python train.py --head_dim=64 --init_std_up=0.0277 --optimizer="soap_variant" --lr=0.00431
Each number is 50 + 15 x the weight over its row's rms, rounded and kept within 0 to 99. Layers, rows and columns count from 0. The size before them is the row's rms in percent of the matrix's.

# up: layer 2 MLP up, 704x256, rms 0.125, rows 381-415, columns 192-255
# down: layer 2 MLP down (transposed), 704x256, rms 0.111, rows 381-415, columns 192-255
# gate: layer 2 MLP gate, 704x256, rms 0.126, rows 382-416, columns 192-255
up381 094:65 45 46 39 60 53 75 14 73 28 12 47 64 39 50 43 28 49 44 65 60 41 55 51 29 29 48 41 55 68 57 45 58 67 56 20 56 50 41 59 30 82 36 63 52 49 63 60 58 61 36 40 50 45 55 38 65 52 25 60 81 49 66 89
down381 093:48 16 63 41 61 49 41 20 81 30 26 68 41 34 68 54 52 36 68 55 57 46 49 44 42 43 59 55 55 32 62 61 46 57 41 68 59 18 33 73 15 44 37 60 42 56 58 47 29 71 46 49 72 37 33 68 49 36 38 29 62 43 41 73
gate382 095:72 64 54 49 53 57 54 49 67 51 34 38 38 62 49 65 32 50 61 52 64 43 72 59 36 71 36 44 51 48 41 66 48 29 52 62 38 77 34 50 44 43 57 57 69 33 42 50 40 28 53 63 63 38 34 33 65 42 32 13 51 49 67 54
up382 092:61 80 52 36 52 71 56 81 73 24 45 46 37 68 57 39 63 16 60 41 34 60 45 53 29 61 41 44 38 40 55 80 18 34 65 46 41 53 37 53 58 08 27 77 85 42 55 55 60 25 58 58 55 46 54 29 63 52 45 28 53 51 59 60
down382 095:84 72 57 51 40 24 65 61 64 48 36 46 43 54 40 75 35 16 45 42 36 63 81 46 47 46 39 45 41 41 60 46 65 57 67 69 53 84 29 42 54 31 54 62 70 37 36 39 62 44 41 61 71 27 51 55 52 49 26 40 43 68 47 49
gate383 093:70 37 35 39 56 58 47 79 64 47 16 52 38 50 33 40 34 72 44 45 62 30 35 55 26 58 48 42 77 54 09 48 74 81 56 58 59 73 68 56 58 58 62 66 35 53 58 64 37 23 60 64 40 52 30 88 43 40 41 49 34 61 32 27
up383 093:51 56 42 31 73 44 39 68 40 70 56 56 39 25 53 57 57 27 17 59 41 54 66 44 73 49 27 61 39 57 83 54 27 62 70 54 39 35 34 51 52 46 49 25 71 65 38 33 79 56 26 16 56 49 72 47 57 60 59 52 60 62 81 73
down383 090:45 40 19 44 64 58 35 38 58 56 66 49 60 55 50 88 70 14 21 69 28 63 67 59 67 61 49 43 41 66 71 58 35 54 63 71 51 51 57 69 56 69 49 50 42 57 51 37 35 38 28 27 54 65 31 48 27 47 43 44 45 66 48 76
gate384 090:47 47 02 35 46 55 56 53 68 59 52 48 59 49 64 00 39 54 54 59 45 64 40 39 51 88 47 67 47 79 28 36 14 77 43 82 53 36 69 50 60 48 39 54 30 74 56 41 68 60 46 65 76 56 41 73 58 60 76 66 48 43 65 65
up384 087:45 25 96 66 52 39 40 51 55 50 49 47 45 47 24 82 72 53 57 38 57 35 56 64 65 20 54 53 43 30 70 56 80 15 52 17 50 37 38 52 32 54 55 44 66 39 38 54 39 26 47 39 31 46 57 29 59 34 18 36 54 45 50 45
down384 084:29 33 57 60 61 58 20 62 58 56 59 28 34 45 52 99 50 46 67 25 68 61 53 38 66 38 73 46 45 26 50 51 67 37 27 44 30 41 16 47 44 24 60 48 70 64 35 46 44 47 69 66 58 52 51 34 50 62 33 24 52 49 57 25
gate385 109:46 54 56 58 24 64 61 41 42 37 60 41 69 44 46 65 17 13 42 42 44 41 55 55 52 60 59 56 40 59 70 63 58 71 40 52 77 53 72 65 47 49 44 44 53 60 49 43 34 66 40 78 34 68 51 41 43 29 37 09 43 54 52 49
up385 112:70 71 53 33 38 30 25 83 79 63 39 47 50 42 63 35 64 65 51 32 61 50 22 37 40 41 47 29 77 43 35 47 53 36 61 56 27 68 31 19 63 36 46 61 54 26 52 35 47 51 53 29 67 76 55 38 55 73 66 52 29 36 45 43
down385 100:75 81 42 57 74 62 52 42 49 43 46 63 52 21 49 70 41 10 47 34 45 52 52 68 53 53 58 49 60 36 46 39 37 48 55 50 60 50 44 54 55 34 61 67 38 41 56 58 33 52 44 71 73 68 61 37 41 50 63 38 17 16 34 37
gate386 117:66 54 46 24 66 39 62 41 72 39 30 26 66 68 61 46 17 62 52 41 47 25 27 66 64 54 28 45 68 51 49 55 45 57 47 54 47 52 73 70 59 62 60 42 34 56 44 61 28 19 47 56 46 69 53 43 67 75 40 65 42 34 62 82
up386 119:66 62 40 51 81 44 69 40 53 60 43 35 65 59 56 73 32 56 43 88 65 61 66 63 39 46 73 74 29 43 57 53 51 31 51 21 35 36 50 68 38 55 27 52 35 58 44 59 53 58 52 54 31 54 51 47 30 48 54 45 52 46 41 31
down386 105:66 81 38 23 66 73 89 54 88 37 43 47 42 28 54 60 27 54 51 50 56 45 58 40 26 63 54 67 41 40 63 42 62 30 31 54 64 61 28 91 39 48 40 39 51 60 32 70 54 74 61 58 63 62 40 50 38 33 59 55 32 60 38 44
gate387 097:46 54 44 67 58 79 44 46 32 40 50 38 54 44 61 65 32 53 50 47 41 41 48 28 38 38 78 53 51 63 53 35 43 36 46 58 54 71 25 38 39 50 49 44 70 68 60 57 37 50 32 53 24 93 35 28 47 71 67 44 59 52 54 66
up387 102:36 62 44 20 65 25 53 42 72 70 53 47 42 55 44 32 33 48 48 66 73 37 51 25 65 46 34 36 52 40 58 71 42 73 21 29 58 32 71 50 70 37 42 67 25 33 59 45 30 30 67 39 58 04 68 53 82 37 28 47 55 46 49 63
down387 100:38 37 32 51 16 66 35 35 53 56 74 34 29 72 25 41 71 58 70 34 64 48 78 31 43 37 57 30 53 31 47 68 27 61 38 56 68 24 65 48 72 03 29 62 33 60 57 68 50 53 57 29 61 41 69 58 72 70 34 45 66 42 07 57
gate388 090:58 63 72 53 57 42 51 62 62 23 64 51 65 58 65 44 05 66 66 29 58 68 63 59 53 50 58 49 48 71 50 54 23 59 66 50 56 73 34 48 46 56 33 70 49 66 67 40 35 50 63 75 57 68 38 47 32 36 25 71 36 48 65 47
up388 093:26 50 37 37 48 49 55 43 48 63 54 52 42 41 53 56 97 41 59 60 76 48 41 67 29 58 45 40 59 24 53 41 62 40 15 41 49 21 56 42 35 66 75 41 44 63 48 46 58 48 49 40 27 31 44 23 80 50 99 30 74 39 23 49
down388 098:45 47 43 53 40 31 64 31 60 69 41 58 45 57 58 57 71 49 53 62 65 60 39 40 45 59 61 70 32 30 46 35 55 36 56 53 44 52 53 54 46 38 49 96 46 70 40 78 42 78 58 71 37 52 49 53 51 62 58 54 51 39 35 31
gate389 096:71 60 26 61 18 53 38 33 30 62 47 64 64 93 45 19 59 70 59 72 52 18 48 45 53 47 51 29 41 42 35 42 50 63 56 40 47 66 62 54 39 70 31 57 61 58 58 55 63 43 83 54 78 50 33 47 32 67 55 33 43 30 30 58
up389 092:61 66 56 34 53 63 20 40 47 31 62 48 63 39 66 45 71 71 47 48 32 41 27 57 70 60 55 61 76 57 29 29 53 34 32 72 48 60 57 37 22 42 40 44 20 90 29 71 43 46 45 56 58 64 45 65 77 57 45 57 62 36 47 58
down389 088:43 57 44 57 73 50 38 50 57 43 68 68 70 74 62 63 59 60 49 60 48 47 06 46 54 58 46 54 63 50 37 57 39 38 81 61 67 55 37 39 52 33 44 35 29 77 58 54 49 30 73 47 63 57 50 59 52 51 41 54 77 26 86 56
gate390 110:29 36 33 30 38 55 53 52 94 86 54 36 40 59 63 45 41 78 59 53 65 43 44 51 51 54 57 35 68 25 48 27 60 74 58 49 41 32 32 30 44 71 65 31 44 52 19 38 64 38 45 54 33 42 21 24 44 45 36 67 14 38 56 50
up390 102:82 51 51 41 42 61 46 50 40 50 23 70 72 39 42 52 42 27 31 59 34 46 57 75 46 38 42 46 47 62 49 58 41 53 28 61 63 58 54 46 43 33 70 41 46 46 60 81 16 75 52 31 24 49 87 78 38 69 60 37 65 61 55 35
down390 101:61 33 54 52 46 49 49 75 43 49 43 40 53 31 43 76 48 49 38 32 42 57 52 59 54 36 60 25 66 71 63 75 28 73 30 57 43 29 75 44 51 68 68 60 56 72 65 58 37 55 58 51 52 85 41 70 42 60 50 37 85 62 68 56
gate391 109:55 61 60 22 50 64 45 72 44 45 76 73 55 55 84 60 27 56 79 64 66 52 60 66 88 46 43 58 19 24 59 68 51 58 77 58 34 48 47 28 54 43 41 62 47 23 39 33 56 60 79 66 70 20 48 76 52 54 48 33 63 63 63 49
up391 107:42 43 58 69 50 50 53 24 54 51 49 37 50 41 25 67 54 60 31 30 51 51 49 65 44 86 52 52 34 52 05 27 60 54 45 58 34 72 49 81 52 22 71 54 28 79 41 80 43 61 49 52 42 57 46 35 55 17 44 54 57 52 66 51
down391 101:62 50 57 31 33 66 34 50 52 55 33 54 56 67 40 81 55 41 23 35 36 33 47 72 44 40 71 47 40 44 36 61 41 40 41 45 59 47 36 22 62 39 55 44 36 79 63 36 53 59 61 70 46 70 53 47 55 30 43 91 50 65 36 34
gate392 103:41 38 50 47 17 69 51 45 53 55 47 42 15 42 36 49 44 59 52 85 15 62 50 36 51 63 47 59 32 46 49 15 53 38 69 48 56 59 46 20 49 50 57 62 62 37 60 49 38 33 60 56 62 56 53 36 66 43 26 65 55 40 53 21
up392 102:44 48 28 56 23 52 50 65 64 58 52 48 09 48 36 44 66 51 45 70 31 61 54 43 48 53 39 57 43 51 54 12 34 13 68 39 47 74 49 25 60 60 61 59 49 37 66 32 39 55 49 34 42 65 59 44 57 39 53 61 43 18 51 66
down392 091:46 57 33 59 49 46 26 53 38 31 62 78 77 46 44 21 38 46 46 61 44 53 46 44 74 53 36 40 21 46 53 54 36 72 72 65 53 50 40 27 48 62 45 55 57 39 47 27 42 36 54 36 43 49 42 34 54 51 85 31 24 56 24 69
gate393 107:43 37 46 49 77 34 47 44 53 41 44 36 62 47 72 72 84 61 37 48 58 67 67 48 40 44 28 62 21 79 61 55 45 66 57 31 65 68 51 44 36 32 59 38 57 45 33 44 33 38 93 50 71 61 68 58 67 66 69 47 66 39 39 44
up393 110:39 48 45 50 33 75 70 74 30 69 67 60 33 29 33 44 42 53 63 54 33 52 34 45 37 58 51 46 66 56 44 64 34 50 37 83 40 63 51 46 62 56 36 62 48 53 51 45 54 66 17 69 40 43 66 49 53 44 69 55 47 77 52 42
down393 104:52 26 51 52 47 20 46 48 55 28 55 40 43 27 55 86 61 56 26 37 51 48 61 40 08 23 37 56 28 47 29 57 56 53 57 67 43 67 77 45 38 44 52 52 73 45 63 30 36 74 41 32 60 47 56 28 64 47 62 44 67 50 33 37
gate394 094:69 42 70 34 48 34 20 34 46 32 52 49 59 39 46 40 52 43 28 46 31 75 41 46 56 63 54 52 48 52 55 41 35 40 59 62 61 39 44 44 42 59 42 78 58 40 23 42 46 28 47 20 47 22 61 46 49 59 52 60 15 48 38 36
up394 095:23 59 40 74 34 49 43 45 41 53 47 32 57 68 39 33 36 54 68 50 58 44 45 57 67 26 36 52 37 56 47 53 58 54 37 51 34 76 80 32 47 43 76 10 37 58 66 47 57 44 38 76 62 88 43 68 28 19 32 43 81 57 63 78
down394 097:20 43 22 71 54 30 50 52 47 72 53 38 32 60 39 06 58 52 58 55 38 51 52 42 67 00 52 35 41 49 54 61 44 52 40 48 48 63 62 46 45 41 62 37 39 38 85 22 68 40 72 68 81 56 48 66 49 47 39 72 91 40 46 47
gate395 104:50 45 54 62 60 79 47 44 48 51 67 61 26 32 37 25 39 51 58 35 29 42 59 64 61 57 36 46 50 51 41 05 39 43 63 24 42 66 57 36 56 41 40 63 66 36 44 79 50 45 72 39 52 40 35 45 89 63 52 65 34 52 40 74
up395 108:31 57 48 55 77 67 36 36 46 62 40 61 27 32 58 35 60 62 61 45 47 18 64 42 33 36 33 40 55 46 51 54 61 64 45 66 47 84 64 56 62 45 45 51 62 40 43 41 56 30 60 34 29 39 45 45 56 42 58 38 32 57 48 50
down395 104:34 47 51 63 66 37 28 49 60 57 38 49 34 61 42 31 47 37 62 70 55 47 46 39 42 78 28 47 52 45 33 65 52 36 67 69 29 71 64 46 35 62 59 70 89 56 42 58 60 57 34 38 73 47 72 65 42 59 42 41 42 49 76 57
gate396 100:67 53 53 30 64 60 54 54 78 42 72 30 76 53 42 48 34 15 26 50 68 41 65 68 46 59 77 48 61 69 46 40 47 54 43 21 44 69 66 50 43 37 51 63 35 64 72 37 58 60 68 55 55 41 72 41 21 71 60 58 34 39 51 41
up396 099:51 39 68 49 45 26 79 11 50 44 72 60 42 46 35 82 49 41 40 50 40 46 59 34 39 15 49 52 29 57 56 40 33 49 52 50 50 62 39 41 47 50 46 45 51 51 50 45 59 57 53 37 46 08 45 56 25 49 55 48 60 76 52 55
down396 102:41 37 48 55 19 47 49 50 40 58 89 44 63 29 41 75 37 32 49 73 55 44 54 43 59 54 26 77 28 61 69 72 44 36 49 65 23 50 33 72 21 51 53 66 31 66 67 25 58 41 41 52 46 39 55 54 47 54 44 49 64 73 65 41
gate397 100:46 36 51 89 76 57 46 15 41 84 51 51 30 57 18 66 38 55 62 32 52 56 49 34 49 52 53 56 64 49 68 60 47 49 66 56 48 45 17 80 39 73 46 41 55 22 39 53 61 18 49 40 34 57 72 54 52 43 26 34 23 57 31 48
up397 101:60 63 55 52 44 69 81 15 61 58 47 74 79 43 45 71 38 23 68 57 29 49 39 44 39 48 47 62 40 46 65 54 45 26 25 55 44 64 77 34 50 30 41 51 48 64 69 34 37 68 56 54 55 35 48 76 90 62 48 57 87 56 86 59
down397 097:56 50 31 66 48 40 59 44 53 41 66 46 64 61 38 39 36 26 35 52 26 50 35 48 52 40 46 53 61 40 38 29 57 33 42 63 30 33 41 16 38 61 37 35 45 72 30 51 42 44 66 63 22 52 24 61 90 62 64 56 61 60 62 83
gate398 096:37 40 50 32 37 27 41 30 48 59 69 41 32 28 57 59 50 47 55 49 51 61 63 56 49 42 16 70 68 56 12 36 47 73 66 44 52 72 30 47 74 63 50 31 85 64 60 84 52 55 42 46 46 51 60 33 43 51 31 73 55 54 31 11
up398 102:39 59 69 34 66 48 48 51 36 34 28 50 87 51 55 52 49 47 39 28 33 63 63 51 51 47 43 34 36 15 71 61 42 45 32 33 44 38 42 67 52 64 66 47 49 28 51 30 62 51 59 59 55 38 33 52 49 32 75 36 36 37 70 66
down398 102:44 38 51 60 28 67 55 48 45 27 57 41 18 18 34 49 39 59 51 38 81 72 66 69 46 63 33 74 67 61 17 21 42 61 64 46 30 50 48 64 44 40 56 77 85 74 60 40 41 23 49 58 34 66 21 48 29 68 53 65 41 56 34 31
gate399 101:66 75 49 43 43 66 60 42 65 64 42 62 36 47 56 40 29 67 43 42 57 31 65 66 54 56 78 48 58 38 81 50 36 84 47 44 35 53 84 40 47 40 15 63 70 63 57 69 52 52 53 69 64 60 60 53 37 44 40 72 61 24 60 50
up399 101:48 25 65 76 57 41 10 56 21 20 44 25 57 49 51 65 68 66 43 10 38 74 39 31 64 79 33 51 65 44 15 35 66 57 59 62 58 73 85 48 64 55 64 41 60 48 45 49 32 54 29 48 32 50 48 52 53 28 51 47 35 70 30 36
down399 096:30 39 52 38 52 37 35 42 36 55 46 35 65 54 45 49 46 76 56 58 38 41 45 57 39 36 44 71 26 75 47 61 74 53 49 52 64 44 14 53 43 41 64 53 38 53 72 24 55 57 33 62 42 36 16 50 47 40 38 33 56 45 63 38
gate400 099:46 48 34 50 43 64 75 55 41 39 37 48 77 57 61 41 71 47 62 40 49 33 69 63 33 49 17 46 42 18 17 49 55 10 18 50 66 49 54 91 52 31 34 35 49 51 47 42 66 61 20 40 66 47 85 47 50 64 55 30 51 80 66 59
up400 096:59 41 39 56 51 62 81 48 36 33 33 56 75 61 48 55 57 49 53 40 62 56 64 56 19 39 29 31 43 18 26 57 57 26 20 33 65 46 53 87 26 37 40 17 41 42 49 51 51 45 23 47 71 47 71 50 39 57 41 50 54 69 65 51
down400 089:49 45 70 58 74 77 48 63 50 45 60 59 84 40 60 08 22 47 72 45 54 57 85 93 22 38 62 63 63 38 34 53 29 61 19 31 49 34 28 25 55 51 45 39 37 44 42 23 39 79 48 52 49 58 70 50 48 58 26 39 51 73 35 50
gate401 095:27 50 79 55 53 47 35 80 34 14 55 48 38 77 37 36 61 77 76 64 44 45 84 53 58 29 38 67 79 63 69 68 50 71 32 82 43 59 64 37 33 55 49 67 43 49 61 45 36 54 55 51 47 47 75 20 68 67 25 58 52 50 44 39
up401 098:39 60 19 37 69 34 50 29 19 61 52 43 53 47 46 46 29 45 50 37 62 48 41 41 68 51 67 66 75 51 31 68 63 57 52 34 52 72 69 53 28 53 50 30 25 43 32 57 67 58 70 54 52 39 22 88 43 41 66 48 14 47 63 54
down401 096:52 21 49 91 36 52 42 72 42 27 36 60 36 52 47 70 75 54 43 58 72 50 86 50 53 52 50 62 66 30 67 45 44 57 73 74 45 25 47 44 48 37 35 51 26 51 51 72 18 56 45 43 68 36 83 39 65 60 49 47 62 28 61 59
gate402 097:67 24 37 65 55 50 57 48 53 42 77 48 36 52 54 82 43 48 44 26 64 76 34 57 38 45 49 43 34 41 39 37 45 59 72 71 50 41 53 51 76 39 46 33 38 27 70 70 42 42 75 42 53 68 52 40 30 46 42 77 64 54 71 52
up402 095:50 62 61 39 61 38 34 46 36 55 41 50 45 46 65 29 57 38 79 53 25 24 70 43 54 54 41 66 60 57 61 67 66 36 43 36 58 66 51 57 23 63 50 83 57 76 31 33 59 60 37 61 33 46 44 69 68 35 76 08 41 37 19 52
down402 097:34 77 62 38 37 32 28 50 54 31 50 55 60 56 68 29 32 40 56 40 57 47 57 64 53 56 46 59 38 12 61 54 55 49 50 62 70 47 51 86 65 65 53 79 62 55 33 28 31 60 75 55 46 43 38 65 62 30 36 27 61 50 51 62
gate403 089:84 48 55 45 67 55 43 57 78 62 65 57 41 66 69 68 44 46 40 69 33 54 42 52 69 58 47 27 75 37 40 38 60 66 57 65 61 50 23 40 25 36 30 29 47 38 41 53 75 50 63 54 63 55 26 46 47 40 48 59 57 66 57 70
up403 093:51 38 56 27 76 33 43 60 84 47 75 66 63 65 44 57 55 45 48 51 40 56 43 19 42 31 71 28 36 61 49 42 38 51 53 37 29 67 72 37 67 74 60 72 31 33 80 55 39 67 55 53 55 53 53 53 61 32 50 40 24 52 25 29
down403 095:71 53 63 42 46 62 57 56 78 70 49 18 27 50 87 19 38 58 21 49 43 59 59 42 46 65 58 67 48 70 36 55 42 17 43 36 38 36 59 46 34 48 38 57 61 28 43 21 39 58 49 49 76 36 58 80 62 46 44 45 54 59 18 48
gate404 094:32 44 50 58 61 44 46 53 54 76 56 71 17 75 46 31 26 47 60 45 47 56 64 53 34 35 54 48 41 14 47 53 44 54 69 18 28 48 28 52 36 63 27 46 58 38 53 18 40 26 36 48 39 64 29 47 30 65 37 23 56 49 43 70
up404 097:36 32 25 54 67 60 39 38 66 63 54 31 35 53 33 57 29 54 66 46 74 52 44 57 73 41 43 62 67 62 51 44 62 34 31 71 43 43 53 71 33 33 52 57 59 52 54 27 50 22 53 65 63 65 46 49 28 36 50 75 49 41 66 28
down404 102:46 37 51 49 42 41 51 42 44 39 39 48 47 18 35 67 28 52 45 46 58 59 75 45 48 62 46 50 64 65 46 35 38 60 40 53 24 56 62 63 47 40 58 57 32 38 25 57 45 45 83 85 50 64 48 56 37 42 50 41 18 39 55 66
gate405 098:30 32 31 47 55 71 63 00 57 51 32 67 48 51 74 56 48 50 43 08 46 79 53 59 50 36 66 76 46 47 46 36 42 51 47 49 35 43 62 47 44 77 42 62 22 41 60 47 23 70 17 58 51 64 38 31 39 44 46 54 76 31 58 69
up405 099:72 48 59 53 58 31 76 85 48 43 41 49 61 62 79 65 40 70 54 89 42 32 61 62 43 68 35 45 37 40 53 61 39 77 56 66 50 59 99 40 41 12 46 65 58 49 17 27 32 35 84 36 39 61 69 43 53 71 50 44 57 81 34 49
down405 093:53 67 73 24 32 41 57 61 53 48 47 71 69 74 37 73 87 48 78 48 48 70 59 81 76 27 33 59 29 44 87 28 38 35 44 39 31 45 39 55 39 51 55 40 56 49 41 74 40 50 69 37 52 41 60 85 69 48 55 35 60 63 37 45
gate406 094:60 39 33 60 48 32 48 30 40 65 39 44 58 66 40 37 44 40 55 55 36 69 39 34 20 56 48 22 33 20 39 55 47 45 43 61 76 27 47 65 59 63 70 59 48 42 49 35 64 32 48 49 61 52 70 32 49 50 40 72 80 57 51 80
up406 097:64 23 54 58 37 48 46 29 55 36 50 50 63 48 53 26 55 76 67 37 65 63 41 37 51 67 53 63 30 54 41 53 55 62 55 43 71 48 47 49 66 64 59 39 28 47 54 50 57 49 25 37 55 73 68 26 52 62 31 71 69 54 71 58
down406 094:53 25 45 59 43 34 45 46 51 64 57 45 57 79 63 52 50 59 87 48 41 34 56 51 17 55 42 65 67 56 67 35 48 48 56 64 45 67 71 50 67 72 43 54 34 19 36 57 47 47 04 32 38 74 36 21 58 75 46 55 53 74 83 41
gate407 113:52 61 60 46 47 31 49 94 43 56 47 60 58 67 57 40 53 32 50 60 94 63 46 58 28 40 19 40 44 51 55 85 69 48 44 71 38 55 81 37 50 39 42 54 38 55 35 52 66 41 16 56 60 65 55 48 60 73 63 48 36 47 58 63
up407 105:65 47 65 05 47 42 69 49 30 36 30 62 39 62 34 56 69 77 40 58 58 81 62 44 63 49 80 58 26 27 68 32 31 56 28 48 49 34 54 55 39 66 50 38 24 43 34 54 44 62 64 46 33 22 42 51 77 65 56 31 45 44 59 57
down407 103:63 44 76 33 52 66 37 43 53 64 34 29 41 53 59 32 59 75 40 43 17 62 49 42 76 46 48 59 73 48 38 56 59 56 67 28 41 38 43 54 41 63 46 48 48 83 37 61 31 59 55 62 41 28 71 49 18 44 62 53 56 72 49 58
gate408 098:61 64 33 72 34 57 78 54 63 57 49 42 52 71 50 45 50 73 62 30 29 57 11 46 42 35 56 59 26 41 36 53 43 64 60 63 55 65 47 65 48 07 52 40 48 52 42 60 66 39 65 50 72 58 22 62 52 51 59 30 48 49 62 50
up408 098:41 57 35 54 32 38 62 54 47 58 58 49 61 71 71 30 43 54 83 49 37 43 25 45 37 58 38 35 22 50 37 65 53 70 39 46 57 70 30 50 35 18 56 33 57 50 51 45 44 39 79 44 51 62 07 40 53 39 81 40 57 53 42 49
down408 099:70 56 30 46 57 71 51 48 48 65 76 58 41 36 59 38 49 88 49 50 51 38 51 72 65 34 49 43 46 55 53 21 76 37 72 56 83 54 39 68 38 51 76 32 84 57 52 52 38 39 35 49 47 52 38 80 66 54 46 31 55 78 36 62
gate409 096:46 55 45 42 81 69 29 35 64 55 27 37 43 43 55 36 68 22 67 64 30 23 49 31 60 60 39 36 34 45 47 24 46 50 37 74 70 50 41 36 45 53 74 51 69 56 34 48 57 60 61 50 53 61 46 41 47 47 43 31 65 71 39 48
up409 099:53 46 33 27 53 26 39 67 61 67 62 68 60 46 56 83 49 33 46 54 36 61 44 74 98 65 70 61 50 67 30 72 74 53 65 47 42 38 59 53 66 34 42 68 37 53 74 49 28 41 46 58 53 44 28 72 44 32 48 65 65 66 62 38
down409 102:57 50 74 49 33 29 50 58 32 51 66 53 40 37 79 77 37 80 38 40 44 49 51 89 50 57 59 29 48 53 48 90 24 26 64 29 40 58 50 44 56 57 36 24 34 45 43 58 41 48 52 75 47 63 54 77 26 52 47 47 46 42 77 39
gate410 106:27 63 64 63 34 28 42 45 39 42 76 25 30 66 50 54 54 64 48 56 66 34 27 44 26 72 41 41 47 45 46 32 48 64 64 27 46 46 59 49 44 15 51 35 27 55 38 66 60 48 51 64 45 67 42 24 32 48 58 55 47 48 34 37
up410 106:33 67 65 54 44 52 68 56 21 53 63 63 42 66 22 38 56 54 41 60 73 19 52 31 35 41 57 55 25 42 53 52 63 24 63 66 69 58 38 34 18 28 26 44 24 65 66 85 39 50 33 68 77 42 55 35 52 44 48 50 51 69 37 13
down410 098:38 60 42 50 44 48 57 68 67 33 50 49 50 91 61 44 35 54 43 48 72 42 31 06 50 42 54 21 54 50 48 37 54 41 43 30 65 61 61 14 60 30 66 45 42 40 62 51 35 59 56 46 52 61 59 45 49 47 53 66 44 23 39 14
gate411 097:56 56 33 71 25 55 48 64 68 46 46 40 35 36 45 35 77 73 53 41 64 51 50 36 80 45 44 38 65 58 00 47 48 53 43 45 48 42 38 25 64 64 40 06 62 48 35 51 55 45 34 56 76 56 66 63 65 60 52 38 49 65 54 41
up411 096:37 54 57 59 32 57 26 87 38 63 67 46 51 57 37 61 45 65 53 47 38 45 69 66 27 64 39 44 66 66 52 36 77 48 59 34 46 58 66 91 36 61 65 61 57 46 51 41 39 60 60 53 24 58 48 41 57 49 31 53 50 27 55 37
down411 098:61 58 40 36 56 51 62 26 55 68 48 48 35 26 53 69 47 42 41 45 46 37 37 61 39 49 53 72 40 61 51 73 52 71 54 59 57 85 90 65 49 55 54 54 34 52 57 63 40 43 45 40 41 65 32 32 54 44 66 41 56 61 32 59
gate412 093:33 49 38 50 66 70 56 55 16 52 41 29 55 71 54 67 50 44 50 75 53 63 55 30 40 46 48 64 51 46 44 50 51 41 49 45 26 38 64 40 65 47 35 52 71 41 82 45 43 63 49 47 49 59 49 52 66 35 42 59 09 35 51 44
up412 089:62 51 62 43 23 35 38 57 83 53 34 61 41 29 24 25 60 69 42 23 55 42 40 58 49 44 65 43 49 57 47 31 63 48 54 67 71 61 49 52 49 48 50 54 08 51 11 70 64 36 43 55 65 52 48 45 53 67 31 51 64 59 25 26
down412 092:46 62 40 44 48 19 40 52 78 55 49 33 31 29 62 58 54 62 85 32 49 24 66 40 73 42 46 76 64 56 40 53 56 58 40 62 12 53 41 62 54 51 43 55 25 53 35 66 29 64 53 67 44 53 46 52 76 20 45 31 65 41 40 58
gate413 097:45 35 64 67 43 52 41 58 28 48 57 52 51 61 64 62 60 70 44 56 41 59 47 12 38 37 43 38 62 44 71 48 30 41 91 48 64 50 33 53 25 20 45 29 33 10 51 47 37 72 63 34 46 48 04 28 30 41 41 41 41 52 68 76
up413 105:62 42 36 59 46 83 76 37 30 49 42 57 85 37 17 82 50 37 50 71 43 51 43 26 83 49 50 50 40 52 56 46 63 43 58 62 50 44 57 58 44 47 35 09 24 48 30 48 45 40 41 69 62 30 42 69 37 35 30 65 42 34 64 63
down413 102:30 58 38 35 67 66 36 70 57 62 70 45 48 69 32 55 61 55 54 56 29 65 25 50 05 31 59 15 75 42 23 72 75 47 49 38 54 59 54 41 48 39 40 32 54 72 42 74 22 52 55 37 36 51 64 32 70 54 60 39 47 47 48 49
gate414 092:39 45 42 73 36 30 53 63 38 40 58 75 43 52 70 50 68 75 58 49 38 47 71 57 32 64 22 51 52 61 37 38 42 62 56 66 33 42 37 62 53 64 70 46 29 50 55 52 42 71 60 26 29 30 30 66 43 56 59 60 65 37 56 39
up414 101:60 74 53 35 44 65 63 41 68 48 25 34 70 71 32 48 23 44 28 58 50 52 19 54 67 41 51 77 60 58 39 44 78 55 44 32 57 16 74 34 48 34 36 68 43 37 68 67 23 32 40 70 57 58 82 44 52 47 34 32 26 55 36 61
down414 100:50 29 46 36 42 50 42 46 57 38 22 52 36 35 64 63 51 19 56 42 43 42 38 28 30 81 19 32 38 65 72 74 16 59 55 59 46 59 29 20 15 60 62 26 33 43 59 19 64 37 58 17 31 54 46 72 61 45 55 57 54 54 56 56
gate415 100:39 51 60 61 48 40 45 50 57 54 69 58 61 29 55 50 50 59 53 42 66 90 70 55 38 43 57 43 32 35 47 36 39 51 25 36 36 45 67 58 59 46 56 84 34 52 44 33 49 48 66 44 47 71 66 62 33 49 36 62 45 35 65 75
up415 098:49 51 70 64 34 49 55 70 45 16 49 53 37 52 53 64 59 59 36 49 45 47 49 49 43 59 30 68 68 53 68 68 31 44 85 38 64 40 44 47 34 56 43 31 43 64 55 43 43 48 53 71 52 28 15 56 49 51 52 41 52 65 48 56
down415 102:47 62 33 75 67 51 33 69 23 34 29 43 29 66 40 65 41 66 53 68 37 43 52 54 51 47 58 47 36 46 57 62 58 36 47 59 58 36 64 30 59 44 55 32 24 18 42 34 81 33 41 59 30 52 33 43 63 49 53 66 53 70 39 66
gate416 095:53 60 38 50 43 52 77 38 43 59 52 72 44 60 25 47 26 71 29 33 35 68 37 79 68 31 29 16 66 47 58 45 26 40 53 52 73 42 65 67 70 64 51 43 73 15 39 60 59 51 36 86 73 79 46 35 46 41 34 29 81 26 36 73